Part of a small language model's weights.
Size: 18 layers, width 160, 5 heads of 32, MLP 640 GELU, 6.87M parameters.
Architecture: rotary positions, untied embeddings.
Training: a variant of Adam for these matrices, 148M tokens.
Each number is 50 + 12 x the weight over its row's rms, rounded and kept within 0 to 99. Layers, rows and columns count from 0. The size before them is the row's rms in percent of the matrix's.

# up: layer 10 MLP up, 640x160, rms 0.0288, rows 296-315, columns 0-31
# down: layer 10 MLP down (transposed), 640x160, rms 0.0252, rows 296-315, columns 0-31
up296 008:50 58 54 38 51 59 66 47 59 70 33 57 69 35 55 58 58 48 50 62 44 62 46 48 65 30 48 36 36 49 58 56
down296 007:56 53 62 53 65 42 55 55 54 67 61 77 35 63 64 58 58 61 47 54 63 56 54 35 51 66 59 69 58 57 65 40
up297 151:26 71 68 54 47 69 40 51 37 32 48 42 46 57 59 64 54 56 67 39 56 27 51 36 58 54 64 59 56 45 77 48
down297 176:56 56 52 42 41 39 65 52 46 58 48 50 48 40 43 47 38 48 57 53 55 62 45 57 42 72 32 20 53 69 29 54
up298 173:57 71 52 50 47 62 63 61 45 32 47 53 55 59 58 41 57 57 49 56 49 58 32 38 60 64 49 62 46 22 46 36
down298 173:37 40 56 65 37 27 40 57 57 78 50 39 36 71 39 63 45 56 50 49 62 38 47 48 65 57 48 38 54 49 52 60
up299 007:60 61 26 54 42 42 51 39 64 25 53 48 40 30 40 69 39 44 60 38 64 53 52 60 45 62 45 77 66 52 76 34
down299 006:37 42 74 64 52 61 69 57 48 70 33 57 63 60 63 37 58 63 60 59 45 65 41 48 54 43 44 53 32 52 51 50
up300 007:56 60 44 55 41 56 67 43 39 36 42 68 45 26 51 59 57 69 59 82 47 63 49 40 56 52 57 54 63 62 77 43
down300 006:34 50 45 39 56 67 54 53 59 75 31 42 57 71 49 49 37 66 25 45 36 29 50 60 38 57 39 35 47 29 30 38
up301 008:59 48 45 45 48 44 56 46 69 44 65 44 58 62 54 46 53 50 53 40 60 60 61 47 68 66 69 61 64 57 49 55
down301 006:40 56 63 60 47 52 41 53 21 38 64 61 44 29 54 45 71 61 62 63 46 64 42 38 32 55 42 52 41 32 60 46
up302 007:48 64 43 62 64 58 46 69 55 56 51 33 51 44 39 68 37 72 84 50 45 41 43 75 36 35 51 58 37 41 75 53
down302 006:57 52 41 27 65 64 52 38 72 42 35 63 46 43 54 64 36 49 53 47 44 48 34 58 57 69 27 49 45 42 31 60
up303 006:45 47 59 45 43 53 77 34 65 73 37 47 47 53 55 30 46 71 40 73 53 77 60 52 53 43 56 55 15 52 44 50
down303 007:54 56 47 40 58 54 32 47 35 51 31 67 41 41 55 64 48 54 39 39 42 28 54 43 50 55 43 49 38 35 58 33
up304 007:42 49 44 21 55 31 61 27 33 44 47 36 58 20 47 48 48 35 61 46 42 52 46 50 47 46 50 54 28 47 58 44
down304 006:52 52 59 31 51 78 64 57 49 44 57 71 64 32 52 81 52 62 54 51 69 60 57 57 43 73 51 52 51 47 65 41
up305 170:56 40 73 30 54 54 65 49 57 56 60 55 47 41 48 71 45 65 41 25 60 48 49 38 58 61 42 38 32 38 64 59
down305 165:47 53 32 72 38 67 51 32 48 34 28 45 47 40 56 54 59 38 52 43 64 63 30 44 34 42 48 52 65 55 50 58
up306 007:67 61 50 25 54 52 53 39 73 41 45 49 45 41 56 74 44 41 44 34 56 46 64 65 60 57 36 69 50 57 40 67
down306 006:32 39 45 50 63 48 71 78 45 52 74 67 54 59 57 40 64 64 59 40 54 68 59 52 67 54 38 53 43 71 78 39
up307 008:60 64 57 64 56 53 63 62 63 80 65 57 57 70 81 45 75 50 50 53 43 59 49 53 57 52 53 39 44 60 52 57
down307 006:53 43 28 52 58 34 33 44 53 45 46 71 33 58 43 59 32 59 45 61 60 37 38 32 60 34 48 39 64 35 49 60
up308 008:55 40 62 62 57 57 51 57 59 83 66 54 70 63 60 18 69 64 55 73 51 71 53 46 51 64 81 52 54 36 34 48
down308 007:70 55 34 61 49 37 31 43 53 35 44 58 35 54 46 58 55 33 53 42 45 33 50 59 38 43 56 30 33 52 39 72
up309 206:50 58 40 22 49 56 59 39 53 38 66 49 69 64 53 61 63 68 60 59 51 56 69 44 67 49 58 51 46 41 61 45
down309 197:75 62 50 62 29 63 57 66 37 36 56 59 54 32 50 54 54 59 50 56 32 53 28 65 41 33 50 37 56 37 71 57
up310 007:48 65 54 48 47 60 48 58 64 56 50 41 37 67 70 67 49 53 64 29 45 48 32 34 41 48 42 56 66 64 52 52
down310 006:23 42 63 48 54 42 43 49 45 42 41 46 47 33 37 61 52 54 64 64 52 48 48 42 50 53 46 44 45 23 58 60
up311 008:50 61 45 39 38 54 62 51 55 48 46 49 56 41 63 75 44 67 46 65 52 73 47 43 60 39 40 57 44 53 67 50
down311 006:38 53 34 51 40 36 81 45 49 58 38 59 44 66 40 53 43 56 29 45 39 22 35 48 49 36 45 63 49 56 48 41
up312 007:49 57 56 44 34 57 47 59 40 52 50 50 49 54 48 38 53 45 43 48 39 56 46 35 48 40 33 49 47 52 35 64
down312 006:24 48 27 59 35 50 39 45 64 32 72 37 31 50 35 46 43 55 45 45 34 44 70 44 40 40 57 40 45 57 46 57
up313 007:60 39 35 49 63 40 32 20 64 49 63 46 50 64 50 41 60 66 35 56 79 61 57 67 56 56 48 38 58 36 41 62
down313 006:55 57 51 52 52 27 48 54 38 57 66 78 78 53 57 66 64 43 44 56 52 50 50 64 53 40 54 61 53 84 73 33
up314 007:53 47 40 69 65 58 28 47 44 44 59 76 26 49 58 59 45 63 42 55 68 31 52 57 59 47 41 31 77 59 53 65
down314 007:44 58 65 54 66 34 57 60 59 70 59 57 76 75 45 44 64 44 58 57 37 64 66 59 68 60 62 58 54 67 64 53
up315 008:59 52 54 47 54 56 66 53 30 59 36 48 50 56 46 50 42 69 55 74 65 66 61 51 55 37 57 49 31 50 59 53
down315 007:53 56 48 56 44 67 53 46 56 67 34 49 53 74 53 59 54 54 32 42 48 30 59 52 70 67 53 43 66 43 49 45